{"head_dim": 32, "hidden_act": "swiglu", "norm": "rmsnorm", "norm_place": "pre", "attn_scale": 0.332, "tie_word_embeddings": false, "parallel_block": true, "init_std_o": 0.00679, "optimizer": "adam_variant", "lr_head": 0.00785, "final_lr_fraction": 0.02, "train_tokens": 540000000}
Each number is 50 + 12 x the weight over its row's rms, rounded and kept within 0 to 99. Layers, rows and columns count from 0. The size before them is the row's rms in percent of the matrix's.

# k: layer 8 attention key, 224x224, rms 0.0914, rows 70-95, columns 112-223
# q: layer 8 attention query, 224x224, rms 0.0919, rows 71-95, columns 112-223
# v: layer 8 attention value, 224x224, rms 0.0878, rows 64-69, columns 112-223
# o: layer 8 attention output (transposed), 224x224, rms 0.0863, rows 64-68, columns 112-223
k70 121:54 49 73 61 66 60 55 45 64 54 47 30 46 20 61 46 66 51 61 38 68 38 44 67 37 61 55 39 53 61 78 70 37 55 46 30 38 49 58 67 42 57 30 59 61 40 45 50 72 40 52 32 40 53 52 43 59 46 52 51 71 49 37 63 62 54 59 35 40 34 36 41 25 74 47 28 43 49 55 34 36 45 29 36 32 37 33 55 63 73 45 34 65 46 57 48 60 35 56 64 55 54 62 57 60 54 64 46 47 55 48 47
q71 093:49 56 40 49 35 49 54 50 38 44 57 56 40 45 31 57 56 38 61 32 50 48 47 46 63 45 54 45 29 37 32 51 58 31 62 39 51 59 38 68 56 65 42 68 45 49 39 52 42 52 42 56 45 53 65 49 60 61 81 42 41 56 71 50 43 57 39 49 36 52 57 56 70 38 57 35 55 79 67 62 55 38 34 50 58 56 71 48 37 34 70 47 50 37 59 46 31 54 56 45 66 52 39 54 38 60 41 64 71 42 39 49
k71 070:70 44 45 57 68 54 54 53 54 55 63 42 32 67 34 55 51 47 64 49 26 47 53 37 33 63 48 44 41 52 30 37 57 38 60 72 41 50 57 37 61 53 60 49 46 67 34 67 29 55 59 64 60 38 27 31 59 41 49 57 33 59 58 28 19 54 30 54 53 57 53 44 58 48 48 65 70 46 58 66 58 44 55 65 42 58 60 55 30 41 53 40 41 57 51 57 38 70 41 53 61 45 47 60 36 51 37 37 55 61 47 57
q72 083:59 50 71 44 36 47 77 42 42 47 55 51 60 34 71 56 69 51 50 48 74 36 52 59 51 55 82 40 62 67 57 44 50 49 40 63 40 51 64 66 54 56 67 58 51 34 51 35 60 38 44 48 35 48 65 62 44 46 50 33 67 43 57 62 53 43 69 42 35 35 30 37 60 45 64 25 56 36 66 52 31 48 44 42 34 50 43 57 64 68 41 32 57 28 37 62 50 46 62 42 37 33 58 61 46 41 50 43 43 55 47 57
k72 078:64 60 56 64 62 58 53 54 59 63 59 57 46 48 60 54 48 62 42 43 57 56 43 58 41 46 31 42 57 65 84 58 39 66 43 50 42 41 55 53 37 45 42 69 64 44 55 60 74 56 49 28 29 47 57 51 44 46 41 50 61 43 51 51 71 43 50 39 63 45 23 45 38 64 47 52 52 59 50 31 37 51 51 42 54 33 24 59 71 63 48 47 41 35 63 59 34 44 61 50 65 58 46 67 69 52 61 43 47 44 54 30
q73 116:27 52 49 52 46 50 42 60 53 50 50 54 35 59 22 61 51 35 53 55 39 44 49 48 55 47 32 56 38 43 38 41 70 42 60 40 54 74 37 56 53 75 42 50 41 70 48 54 39 50 56 67 55 45 56 29 68 59 64 58 40 55 70 50 58 64 29 50 43 54 52 71 56 33 44 58 66 68 44 63 56 60 47 63 62 59 55 66 25 41 56 32 56 35 67 32 37 48 41 56 61 77 45 69 43 45 32 47 65 55 38 62
k73 129:37 50 27 35 43 44 39 50 25 45 61 57 32 64 36 62 50 36 46 53 32 64 58 36 48 51 59 55 34 49 22 47 67 49 63 65 67 67 34 40 54 54 56 33 33 63 62 67 31 59 57 69 69 47 58 44 43 56 41 57 41 70 53 25 36 43 45 52 45 80 64 53 57 34 52 72 69 50 52 67 55 39 68 62 45 54 53 54 29 27 62 55 41 70 47 51 39 65 35 44 48 48 48 56 38 59 19 58 62 35 51 65
q74 093:38 55 43 47 56 43 48 54 40 31 35 72 51 62 39 78 56 39 52 76 24 45 36 52 47 60 43 52 50 38 35 49 47 35 59 56 59 75 42 47 42 49 62 45 31 79 57 46 37 51 48 68 60 21 45 41 62 58 64 51 29 64 50 31 56 48 51 51 37 62 73 61 48 55 48 71 51 71 60 57 60 52 29 54 62 52 68 66 28 34 42 47 43 46 57 39 47 29 38 51 48 49 46 62 40 56 39 45 60 61 65 60
k74 071:39 37 30 36 37 42 32 41 32 56 54 55 57 64 53 60 48 49 41 60 44 51 68 31 49 66 54 55 50 56 22 58 48 51 53 58 62 66 34 37 70 47 57 54 30 62 59 72 33 50 43 68 50 45 57 48 52 64 52 33 54 46 46 39 31 53 47 68 67 59 67 58 60 39 59 58 73 50 55 54 73 35 74 55 75 46 49 48 47 44 42 48 38 63 31 41 46 59 49 36 47 36 26 23 25 35 37 65 52 60 54 72
q75 103:69 48 60 40 69 36 63 34 52 61 46 58 62 51 63 42 39 75 42 52 74 45 51 58 43 52 67 40 65 63 71 53 37 59 37 47 39 46 66 53 49 28 36 51 64 34 51 33 55 53 44 49 48 43 41 69 29 42 61 40 55 42 44 60 63 35 66 42 58 42 46 44 42 65 45 49 34 31 58 48 37 37 57 51 44 49 51 50 77 61 31 46 38 38 31 59 61 47 59 56 42 37 45 42 59 33 80 45 47 39 53 50
k75 126:60 45 70 63 64 53 52 57 42 63 42 38 62 40 63 52 62 52 48 30 66 39 42 58 50 61 43 44 75 65 76 69 43 52 40 35 32 50 71 55 54 40 42 70 64 36 45 52 64 35 46 34 27 60 58 41 39 39 42 37 74 45 36 63 59 53 69 30 43 30 30 31 42 66 48 21 29 40 47 31 36 59 42 30 51 40 43 45 63 63 47 56 62 41 44 55 55 35 60 56 44 45 38 38 46 51 54 42 48 51 53 43
q76 115:83 43 57 43 46 49 41 41 45 60 47 48 48 41 45 49 56 47 45 55 49 62 47 59 45 38 55 49 55 73 55 62 40 37 51 73 35 32 75 44 63 29 54 55 65 18 37 44 56 65 39 43 52 63 33 66 46 35 30 42 62 59 36 50 52 45 59 55 65 50 40 36 74 61 49 44 41 32 39 45 46 40 64 47 42 52 48 33 66 74 49 51 63 54 43 53 50 60 49 54 40 60 77 61 50 50 71 55 36 37 56 30
k76 115:55 61 41 52 40 56 60 44 58 55 38 48 49 21 65 59 49 58 66 54 54 36 39 62 32 46 63 36 59 37 63 51 44 74 41 58 58 34 62 62 46 54 50 58 64 21 46 34 68 53 60 40 48 58 34 77 48 44 52 41 57 40 41 51 58 41 53 43 56 34 51 34 40 70 42 49 51 41 51 48 49 49 39 47 37 45 34 53 72 50 34 42 52 59 52 55 65 55 63 66 40 41 67 59 66 48 61 45 49 55 47 30
q77 097:53 71 55 50 71 54 67 47 56 49 37 49 66 51 80 35 42 43 40 45 54 33 36 49 51 53 50 61 64 62 62 47 42 71 46 51 41 33 69 43 54 41 39 47 70 56 50 31 71 37 43 37 47 37 52 44 41 53 55 42 63 44 24 56 86 48 55 41 73 37 47 42 47 55 57 50 54 45 54 50 46 50 61 33 29 36 63 52 70 67 37 51 60 43 47 42 60 53 49 57 45 52 51 54 71 47 66 40 48 36 71 37
k77 089:44 44 60 45 68 51 47 62 66 68 65 55 43 43 59 60 54 62 57 41 71 13 49 55 45 56 43 31 55 48 66 60 27 69 46 46 46 50 62 65 48 52 44 54 68 48 32 59 51 36 64 30 31 47 60 41 61 57 58 62 47 45 32 46 57 57 70 31 41 38 48 54 28 68 53 36 44 52 50 39 53 43 40 32 58 41 54 51 63 60 51 36 49 41 60 41 52 39 75 55 65 43 55 34 52 47 77 38 61 62 46 36
q78 098:41 52 52 47 49 43 40 40 42 34 59 49 45 69 24 61 51 36 44 52 26 67 53 48 69 48 26 61 40 36 51 53 64 29 63 62 51 56 46 31 53 46 66 28 53 69 35 48 31 64 54 67 54 46 60 44 59 57 55 47 40 68 58 40 46 41 43 62 35 59 64 69 50 48 56 60 51 60 46 60 51 44 44 53 54 52 55 53 36 36 63 42 55 56 47 60 37 49 39 46 68 70 51 83 31 57 34 59 62 55 62 55
k78 135:53 47 22 35 44 45 46 52 42 51 55 55 39 73 24 46 38 56 65 63 25 62 43 37 35 64 48 55 43 59 31 34 68 44 69 74 62 59 36 38 64 64 59 33 33 57 42 49 32 64 77 62 72 38 45 50 40 51 61 53 38 71 60 37 35 49 29 60 36 55 67 34 68 40 48 65 60 47 47 67 66 48 60 60 44 51 59 55 24 38 61 34 52 48 53 48 40 63 34 33 37 62 53 57 44 60 45 52 57 45 33 61
q79 102:35 61 33 39 35 45 55 53 44 54 48 54 55 56 41 39 44 42 53 62 14 58 33 28 39 42 48 44 41 36 29 48 56 35 54 67 64 68 45 42 49 50 53 46 32 57 58 52 44 70 60 72 69 38 32 42 39 56 65 74 41 65 55 39 33 57 49 64 58 71 71 56 55 52 50 66 55 55 46 56 58 43 59 57 58 65 66 59 17 43 41 58 50 52 32 36 47 58 31 60 42 66 52 61 43 52 53 43 51 69 56 58
k79 067:53 49 35 49 40 64 51 49 26 40 49 56 58 61 39 53 72 45 43 54 41 66 60 46 52 46 57 51 71 35 40 43 51 51 49 60 71 64 56 41 61 51 62 48 38 47 50 64 21 24 49 79 51 51 56 48 42 48 54 39 59 55 41 22 41 45 48 84 59 70 65 63 69 43 30 63 65 45 53 46 59 46 45 64 59 53 55 45 53 45 39 48 41 71 38 54 41 52 28 47 42 49 35 45 35 50 46 50 58 72 56 64
q80 083:63 60 78 70 55 54 36 56 51 42 42 42 52 53 47 53 51 46 40 37 61 51 53 31 73 57 36 61 73 73 65 38 41 40 34 54 48 38 50 34 40 42 48 68 67 43 42 30 63 45 34 54 39 65 82 67 39 60 46 49 53 53 41 58 58 52 42 43 61 34 16 39 54 44 48 52 66 42 48 36 44 56 64 58 33 40 41 54 64 37 71 48 50 52 63 55 56 48 44 46 63 34 53 67 60 45 47 47 49 20 72 50
k80 102:62 46 47 52 49 72 54 61 62 51 53 53 71 52 65 39 46 52 57 38 76 54 41 45 57 57 56 41 58 62 66 68 54 64 43 45 48 36 76 51 60 49 48 64 56 36 61 44 59 53 42 67 27 42 44 58 54 37 51 31 44 33 54 81 52 51 49 49 56 16 26 35 42 58 45 40 43 67 44 46 55 37 42 59 76 46 48 49 73 67 50 33 58 21 42 42 50 58 60 46 24 45 46 31 61 54 62 41 37 46 40 52
q81 105:81 51 63 52 66 60 64 45 44 57 54 59 60 57 72 45 50 55 53 53 59 56 59 59 48 49 57 44 66 70 71 47 29 39 50 40 26 57 72 46 49 28 43 54 56 41 40 43 57 38 43 53 31 50 62 48 35 38 56 22 56 50 26 57 57 47 68 46 35 32 42 27 24 64 62 39 25 34 65 34 34 50 43 27 46 44 48 54 65 72 36 46 62 60 33 38 45 42 66 42 44 42 44 42 43 50 61 52 43 60 50 47
k81 117:60 32 66 56 49 68 51 50 64 57 40 49 71 43 71 58 61 63 43 46 80 40 33 62 58 47 56 49 62 53 83 56 46 50 50 50 36 45 53 65 51 48 40 64 69 40 63 39 52 42 50 33 37 55 64 52 54 48 46 33 66 43 36 61 54 41 66 36 61 31 32 50 40 69 61 19 40 63 47 41 38 60 35 29 62 48 42 46 65 68 43 64 51 39 46 46 66 40 62 39 48 44 42 38 62 46 60 55 56 47 49 49
q82 089:66 45 62 73 45 57 59 51 45 46 61 50 47 44 75 49 68 52 48 24 72 40 51 43 57 43 61 37 55 60 60 43 44 45 43 52 49 45 55 50 48 53 31 68 78 34 27 27 64 35 31 24 29 64 72 64 51 52 60 36 52 48 46 61 53 46 47 32 52 33 32 42 39 69 54 27 41 53 47 44 56 43 41 49 47 52 49 52 70 65 52 48 43 43 50 40 49 49 80 44 52 54 55 43 52 51 45 48 42 36 63 27
k82 107:62 55 75 60 65 63 58 54 50 49 47 46 66 45 63 39 54 51 60 47 84 45 47 53 66 47 58 38 66 54 63 65 42 61 38 45 29 39 55 51 51 45 38 69 65 43 52 52 56 36 30 51 22 74 39 51 45 63 51 32 63 38 33 84 57 52 63 46 66 29 31 54 52 61 51 36 48 47 59 50 39 58 49 33 69 27 50 32 56 72 47 59 49 39 47 47 46 48 62 46 49 39 39 20 44 46 70 49 40 52 58 40
q83 113:62 47 63 48 60 41 59 46 52 53 45 48 56 36 67 58 49 69 60 53 70 46 47 58 66 47 57 54 57 57 66 45 55 39 51 50 33 41 53 63 36 28 47 48 53 39 31 49 60 39 28 31 35 56 49 80 42 46 45 32 49 31 35 55 52 33 76 38 52 51 37 40 56 63 46 31 22 43 62 36 40 44 42 46 46 56 38 30 80 55 45 65 33 59 45 65 71 34 56 39 47 31 43 44 57 52 61 49 44 41 43 37
k83 122:74 55 59 55 53 60 59 56 61 64 45 51 72 44 65 46 52 43 49 39 62 36 43 59 56 49 56 57 60 79 82 63 34 56 37 37 39 44 75 65 42 39 45 61 62 26 60 44 67 42 39 39 42 60 46 58 56 32 36 35 58 45 44 58 63 58 58 35 46 23 25 21 45 62 55 35 37 42 58 47 49 45 36 38 49 37 42 41 82 65 43 38 58 37 47 48 58 58 66 67 43 48 67 57 54 56 53 34 52 36 52 42
q84 097:46 38 55 46 47 62 53 64 27 31 68 39 50 58 33 51 53 58 61 56 34 41 41 44 40 52 40 47 41 44 34 59 45 54 59 33 53 71 28 32 37 47 37 44 21 70 65 62 35 64 56 54 41 44 74 42 49 60 43 69 22 81 59 42 35 69 62 59 39 45 64 49 46 45 31 53 46 45 53 59 50 45 38 59 65 40 37 52 34 36 62 62 49 48 48 19 44 58 36 42 52 51 43 45 36 49 26 58 44 27 48 50
k84 110:35 57 32 35 69 43 44 57 46 40 60 60 40 44 51 60 49 29 55 61 17 68 52 52 47 62 63 67 24 44 35 46 73 45 61 41 45 73 40 61 40 54 53 46 51 55 56 51 14 46 52 52 54 29 60 51 52 41 44 53 47 50 63 25 46 42 51 53 34 67 94 28 42 48 44 80 50 61 54 65 53 29 69 43 46 67 55 43 35 45 40 56 43 62 54 41 55 52 51 47 43 37 44 72 46 58 30 54 55 62 47 64
q85 082:52 45 58 52 34 51 45 56 39 28 52 57 46 49 41 83 67 61 58 50 55 54 49 56 58 39 57 56 33 39 55 48 34 36 54 43 46 72 48 62 41 57 41 54 33 54 64 54 33 45 31 38 40 54 55 70 65 48 54 45 38 54 65 57 26 43 58 35 44 49 51 45 54 50 42 23 41 56 55 61 52 43 28 60 84 66 44 51 49 50 50 43 32 48 47 35 50 42 55 40 48 36 55 40 47 62 53 48 63 47 48 44
k85 107:46 46 43 38 49 48 46 31 37 61 46 41 62 43 67 51 36 59 36 52 58 44 48 58 70 47 53 58 57 62 60 57 41 50 30 38 38 40 47 50 42 45 46 59 49 29 69 44 49 43 26 32 43 49 62 56 34 33 35 12 49 46 35 45 50 33 53 55 48 38 48 42 58 45 51 31 39 43 34 61 49 52 47 32 52 53 53 43 63 48 30 70 45 48 35 49 49 56 73 49 26 22 28 32 45 53 47 49 31 37 64 44
q86 078:71 55 56 52 43 58 60 48 33 36 68 48 50 36 50 80 82 46 63 30 54 68 53 54 70 37 52 43 32 55 51 50 34 36 53 38 48 74 46 62 43 46 46 41 40 51 45 62 41 37 37 40 37 59 56 84 57 59 35 41 46 60 48 51 34 62 61 43 30 36 46 45 45 48 39 26 46 38 65 40 61 38 16 49 73 58 50 48 54 44 66 59 24 51 67 54 48 44 66 45 73 36 47 32 37 66 49 47 52 47 45 57
k86 106:43 52 58 31 60 35 52 41 53 41 45 48 69 53 73 38 37 58 46 51 44 36 49 51 76 46 64 57 53 49 52 41 33 52 32 47 46 28 40 54 30 37 55 48 55 33 68 48 42 48 30 59 52 57 47 54 36 28 39 54 33 21 37 76 61 41 66 49 56 48 42 54 66 45 56 32 56 41 64 43 39 57 41 65 59 54 61 35 56 44 42 65 29 50 32 40 67 63 69 42 40 35 48 56 46 52 54 29 38 29 61 51
q87 091:50 50 62 75 54 48 51 46 15 61 30 48 44 29 45 73 63 49 74 68 48 60 47 34 18 52 52 41 45 42 52 57 39 65 49 62 42 61 46 21 60 44 43 40 60 42 37 68 23 51 69 55 32 58 38 38 45 62 55 45 59 56 41 60 52 49 56 58 23 67 58 43 43 63 42 61 45 49 56 48 43 43 59 58 39 59 25 53 56 70 59 55 59 56 54 54 60 63 69 57 50 59 78 45 48 78 62 45 61 53 53 80
k87 084:43 46 36 43 62 17 38 52 44 47 58 41 55 57 75 48 59 38 48 55 46 35 55 57 46 42 50 41 40 66 59 50 36 49 56 57 32 30 42 61 63 36 59 52 61 51 49 52 45 78 55 51 64 49 50 67 51 58 32 53 73 52 64 42 33 64 79 69 39 49 54 45 62 55 30 50 54 33 62 55 47 49 71 53 40 66 41 47 26 61 49 44 59 32 62 64 54 53 40 40 41 60 43 16 51 61 80 49 47 55 58 40
q88 111:56 45 46 67 42 76 46 63 55 63 36 69 52 33 55 60 57 62 38 26 66 51 35 35 73 40 37 44 39 53 67 45 46 70 51 41 55 38 53 58 54 49 47 51 84 47 54 55 61 60 37 52 47 56 59 54 68 62 69 41 51 41 54 62 50 62 29 57 69 49 46 51 52 47 47 34 51 47 27 42 63 50 36 46 70 62 63 46 59 55 68 51 79 40 55 45 39 53 84 70 70 59 57 57 54 54 41 41 72 50 59 64
k88 083:40 60 47 55 48 56 37 47 28 44 38 62 57 42 55 35 60 45 44 58 58 42 61 64 64 57 44 47 67 56 54 26 46 56 49 68 45 42 63 54 41 66 62 57 59 30 48 48 29 41 38 66 48 61 62 62 39 49 59 75 44 48 47 47 37 74 55 43 55 44 30 53 56 48 58 48 63 49 56 41 46 69 47 42 59 36 59 50 41 50 73 65 42 44 42 44 38 53 70 34 49 39 68 27 36 62 40 36 57 65 66 35
q89 104:43 56 76 61 17 66 46 44 49 48 64 48 41 38 66 41 45 54 39 27 64 52 37 51 75 33 65 36 34 62 62 50 56 61 53 52 56 47 61 62 49 58 40 50 62 12 52 63 54 69 27 39 55 68 39 55 49 53 48 47 51 55 49 57 39 55 44 53 72 42 52 36 62 65 33 34 56 38 36 50 72 69 30 34 58 59 42 36 34 56 47 79 43 49 46 44 54 58 66 57 48 33 60 34 59 44 55 74 53 27 61 42
k89 080:40 68 51 54 28 61 50 67 54 48 58 58 62 46 58 38 43 38 58 53 54 65 45 45 89 53 43 59 40 43 71 24 35 51 35 53 51 26 38 62 29 72 49 51 77 46 52 46 58 39 21 25 64 52 19 64 46 36 57 59 44 36 78 61 58 60 47 70 41 40 60 52 59 48 69 52 44 61 43 52 61 69 37 42 52 52 62 54 50 50 44 51 64 50 45 48 43 56 58 52 58 36 44 46 63 49 57 37 41 37 36 41
q90 122:60 55 12 42 43 22 56 45 37 46 67 51 67 53 51 50 62 66 53 48 51 63 74 52 39 48 61 48 38 46 36 49 48 53 40 44 50 48 47 38 24 39 68 43 41 74 55 60 38 44 53 63 53 50 53 70 43 22 58 40 53 59 47 53 26 53 63 45 44 56 52 48 61 40 44 49 51 38 48 36 44 40 50 63 57 49 65 41 61 35 50 47 43 70 48 67 57 66 55 50 46 33 37 28 44 55 50 41 38 54 58 48
k90 064:60 64 49 55 58 52 49 44 55 17 54 56 50 43 46 43 51 56 36 55 42 57 30 60 55 49 50 56 56 55 47 50 52 34 47 47 46 57 57 41 29 35 39 33 55 49 39 45 39 40 56 44 60 51 28 59 56 56 50 51 31 44 60 56 77 44 64 52 47 46 52 39 50 55 60 67 23 63 77 64 33 64 53 59 44 57 66 49 65 45 60 47 32 38 59 60 56 50 45 28 36 51 37 59 62 32 76 63 52 50 61 33
q91 085:49 58 38 51 39 46 69 66 62 66 56 55 62 61 57 39 28 54 37 35 42 42 48 30 50 44 30 43 79 52 44 52 81 47 63 41 43 54 43 47 42 74 58 46 37 48 36 46 58 40 42 70 49 34 53 33 35 59 40 66 58 43 52 41 36 48 67 62 51 53 46 54 62 53 50 45 66 37 58 39 30 62 46 39 57 25 41 53 44 22 51 75 43 65 59 44 82 61 46 60 54 42 37 56 36 52 41 41 44 55 60 41
k91 087:55 32 59 38 36 39 77 63 49 31 34 42 63 52 75 45 50 49 49 60 44 47 43 45 39 54 52 53 44 44 41 52 43 75 43 39 51 54 67 62 43 31 72 63 48 51 60 50 38 41 71 44 60 66 52 51 61 52 51 61 43 61 56 57 62 77 47 34 51 57 60 38 54 47 39 72 67 37 51 28 47 60 19 45 62 63 47 49 53 41 51 55 58 44 33 57 47 53 45 33 46 60 35 49 46 38 64 52 48 59 21 42
q92 100:51 28 54 38 68 51 66 31 45 55 38 30 57 74 24 48 38 41 38 61 35 57 57 52 40 63 58 63 52 36 52 66 58 44 38 49 41 58 56 39 42 49 53 11 40 56 54 47 25 45 63 54 42 54 64 47 53 33 47 59 62 62 31 43 53 59 51 69 57 47 76 45 46 52 46 64 31 38 45 47 39 41 45 36 42 44 51 45 63 48 38 69 56 34 49 40 53 57 44 45 46 67 50 69 35 47 47 54 44 59 31 56
k92 094:43 42 39 51 62 52 58 30 44 66 42 55 58 51 47 42 41 37 60 47 42 50 42 46 29 66 52 58 34 53 59 56 45 31 34 42 31 38 35 39 53 49 71 44 71 51 42 72 31 73 69 55 49 49 72 30 45 55 58 29 55 55 51 53 44 53 71 48 31 53 66 52 29 50 69 65 18 59 44 44 32 50 62 65 40 45 49 51 41 57 39 76 61 59 49 31 49 54 38 37 46 62 60 73 64 34 45 48 38 44 35 57
q93 088:77 50 72 59 59 64 41 62 48 56 72 59 55 17 43 61 62 48 58 51 59 54 27 46 63 25 31 37 49 52 64 65 40 43 54 42 51 43 54 42 57 51 59 48 55 40 33 63 61 57 54 47 27 51 49 45 32 74 57 45 44 56 50 57 56 48 52 52 51 54 40 42 46 67 55 33 46 42 47 34 43 61 32 41 66 56 52 22 48 49 49 44 40 51 69 47 58 55 44 29 64 57 56 45 58 74 41 52 45 45 28 50
k93 084:40 37 55 50 45 50 52 79 47 43 29 40 46 50 51 61 54 69 46 35 29 46 39 52 50 57 57 56 31 28 62 48 59 58 62 54 58 33 54 67 46 61 58 38 45 39 29 44 60 55 40 64 66 42 51 64 49 56 33 92 51 36 47 76 63 49 65 63 40 43 73 66 63 45 42 55 71 49 51 39 31 50 37 52 67 61 51 64 45 47 54 45 51 43 42 56 79 61 54 52 51 64 51 63 48 69 28 51 41 70 55 47
q94 086:71 64 39 67 45 29 55 57 44 40 43 58 43 45 48 67 50 58 48 33 42 38 43 54 60 32 32 56 23 53 45 73 43 68 43 37 55 66 40 45 45 51 29 51 53 33 60 52 49 48 28 59 46 55 55 74 51 40 61 42 22 32 77 60 50 51 31 56 64 44 39 62 58 60 38 44 67 63 50 49 88 51 36 42 69 71 57 61 51 52 50 46 39 47 44 46 49 69 70 58 57 43 47 37 50 46 39 54 69 39 75 35
k94 093:43 63 54 37 57 49 29 35 62 51 51 58 67 56 57 38 45 60 40 37 76 62 45 59 71 43 47 49 62 46 55 37 36 57 45 43 41 43 65 44 49 53 59 33 52 48 64 54 74 54 30 59 34 51 25 63 23 56 71 37 49 28 34 50 51 44 55 35 59 41 47 57 60 56 57 35 52 35 62 65 45 55 39 47 68 44 62 47 56 50 50 45 40 37 25 59 34 42 66 43 38 23 54 25 48 50 63 43 53 47 55 25
q95 113:43 47 55 42 53 70 37 57 62 76 26 54 64 46 34 49 54 38 43 50 61 64 46 51 51 44 52 36 48 38 62 51 39 46 40 47 32 35 61 69 65 59 58 62 64 34 50 59 59 50 45 33 26 66 51 42 54 64 67 55 38 51 75 57 44 69 57 49 72 48 55 51 46 75 64 48 34 61 18 60 41 59 36 47 44 46 59 45 56 46 60 51 43 55 53 47 32 37 72 48 75 60 36 46 44 48 58 57 50 56 43 64
k95 077:52 55 39 57 44 57 55 51 54 48 50 46 44 20 64 62 38 36 69 31 39 43 51 41 45 58 57 37 50 37 51 49 46 73 61 50 60 32 51 52 62 44 54 49 83 46 46 54 49 43 57 48 37 76 60 53 72 53 46 32 57 52 43 62 61 63 43 52 60 54 47 57 52 35 71 57 70 54 32 52 50 64 77 60 37 47 61 69 40 47 64 52 32 60 70 74 43 49 63 46 67 59 64 52 56 67 40 61 44 53 57 62
v64 081:27 45 59 76 65 58 39 60 44 47 54 54 31 42 42 52 53 51 68 36 66 65 43 53 28 62 55 37 39 62 46 67 69 66 39 63 52 49 52 54 43 78 52 70 57 41 36 67 63 46 51 44 31 50 52 28 65 41 54 73 44 63 64 74 76 55 55 45 52 39 21 63 41 59 61 39 53 66 59 61 53 58 36 64 41 50 48 68 41 59 64 34 65 55 48 47 57 60 39 63 68 63 43 57 59 51 45 28 36 49 43 44
o64 081:67 46 49 38 60 45 46 52 43 36 38 65 32 47 33 72 58 48 65 32 61 52 42 44 45 41 55 54 51 60 45 65 31 28 56 34 45 72 47 56 56 50 34 63 27 78 60 43 41 43 25 58 50 46 54 58 60 72 46 45 31 63 42 31 31 71 51 51 38 52 59 48 46 71 37 40 41 33 56 62 68 51 35 44 44 55 53 39 55 65 50 35 37 40 40 36 45 52 70 54 55 40 41 50 43 68 39 66 42 66 70 62
v65 085:44 48 42 41 52 47 44 24 39 68 44 44 74 60 55 43 17 60 52 65 85 52 38 53 66 57 55 56 52 69 52 50 53 53 53 56 47 57 46 54 36 44 38 48 39 43 60 43 49 44 51 21 52 33 68 68 24 53 63 40 52 64 54 22 51 40 38 55 47 51 49 38 46 34 61 45 36 38 44 67 61 43 48 44 48 53 45 39 70 48 47 65 52 65 44 35 39 62 57 50 41 48 39 34 42 65 45 51 51 48 65 53
o65 087:58 40 38 39 62 44 54 66 45 58 56 49 50 41 36 54 55 50 30 50 29 39 50 38 47 45 39 43 43 35 35 48 28 48 34 34 66 31 69 46 45 49 61 40 36 54 60 75 50 51 54 65 41 57 42 36 49 43 46 64 41 67 28 59 49 36 49 48 36 52 43 69 43 22 53 55 36 62 45 49 29 52 42 53 54 33 52 63 42 54 42 47 26 31 61 83 46 56 58 40 85 49 49 35 29 31 47 67 57 53 33 35
v66 084:45 63 64 53 39 53 56 69 56 43 57 45 30 39 41 30 58 35 61 60 55 42 59 59 29 47 63 50 46 52 62 74 56 56 69 65 64 61 61 44 51 81 47 44 28 54 61 42 50 43 69 62 54 67 66 60 57 56 37 51 49 78 68 44 46 39 61 60 62 46 26 52 30 61 48 43 64 46 37 60 49 60 64 51 49 51 47 38 46 61 61 49 57 64 46 38 49 44 52 61 41 65 71 27 50 63 49 64 68 42 43 28
o66 088:61 46 52 45 46 36 51 48 29 52 62 35 52 58 73 75 57 53 57 60 54 40 51 74 73 37 38 45 40 43 56 51 32 46 48 35 45 46 22 68 51 53 30 57 40 76 62 58 59 47 34 60 48 60 31 45 52 46 43 55 55 60 59 51 33 39 68 26 38 36 54 51 44 38 35 54 44 40 50 57 49 48 34 53 60 53 43 66 35 59 64 35 36 50 66 51 48 57 62 54 67 50 41 38 29 59 64 59 64 36 47 44
v67 090:41 50 57 58 50 68 40 39 53 73 55 52 44 71 40 57 42 30 57 60 62 44 77 65 56 48 51 53 60 70 68 46 44 30 54 50 35 46 57 53 81 62 50 40 62 46 55 68 50 43 67 36 51 45 63 31 47 58 69 46 68 45 44 40 48 60 51 32 24 49 59 44 31 47 54 56 35 47 23 62 56 46 39 33 57 45 44 62 49 64 33 60 47 48 44 40 21 51 46 32 60 81 54 50 55 54 50 59 63 61 41 41
o67 091:72 49 70 58 55 54 47 61 40 31 59 54 46 19 59 80 56 49 50 55 39 61 48 46 40 47 40 27 55 28 40 57 37 24 54 33 55 68 48 65 54 53 53 53 36 37 31 64 30 31 44 40 25 53 64 50 51 70 46 45 53 53 55 45 45 40 63 56 35 46 41 55 44 50 42 40 46 66 71 45 55 51 25 47 54 51 30 49 43 42 69 48 43 43 54 50 31 50 58 41 86 38 57 27 35 45 53 38 56 65 56 58
v68 091:60 65 57 27 50 69 41 47 58 61 46 36 36 35 51 41 50 45 76 67 47 49 50 59 56 49 44 62 43 41 54 64 34 18 50 51 43 41 66 42 53 41 42 45 34 49 68 61 37 51 41 61 44 40 38 59 40 49 49 41 58 60 27 38 65 56 60 54 51 63 56 43 54 53 53 61 35 54 64 67 51 45 40 56 42 44 66 45 51 41 32 43 41 90 41 49 35 36 36 62 66 54 45 54 51 71 37 70 66 66 30 40
o68 091:51 40 60 68 47 35 68 62 84 53 62 55 46 72 50 57 54 48 30 59 55 47 48 39 41 39 40 54 49 46 44 49 64 38 37 59 56 72 47 48 41 43 41 57 64 47 47 55 38 27 73 41 56 38 31 41 57 50 60 45 73 36 49 49 75 27 64 49 47 54 39 65 38 46 50 65 59 48 57 29 27 44 51 41 51 47 48 45 64 60 50 68 49 68 56 42 53 55 54 47 48 45 50 49 51 24 67 19 58 58 56 58
v69 083:51 50 64 41 56 47 43 66 50 53 66 37 41 48 36 39 38 27 63 67 54 34 48 59 58 70 32 56 35 30 49 34 54 31 68 43 43 46 50 64 36 58 32 45 55 70 63 63 42 48 64 77 53 32 44 42 58 41 48 49 52 35 57 30 74 44 60 71 27 63 56 62 44 59 39 64 55 59 35 67 50 50 38 59 33 25 56 57 38 55 35 44 35 54 62 72 51 35 53 45 64 65 36 51 48 40 53 64 73 52 58 37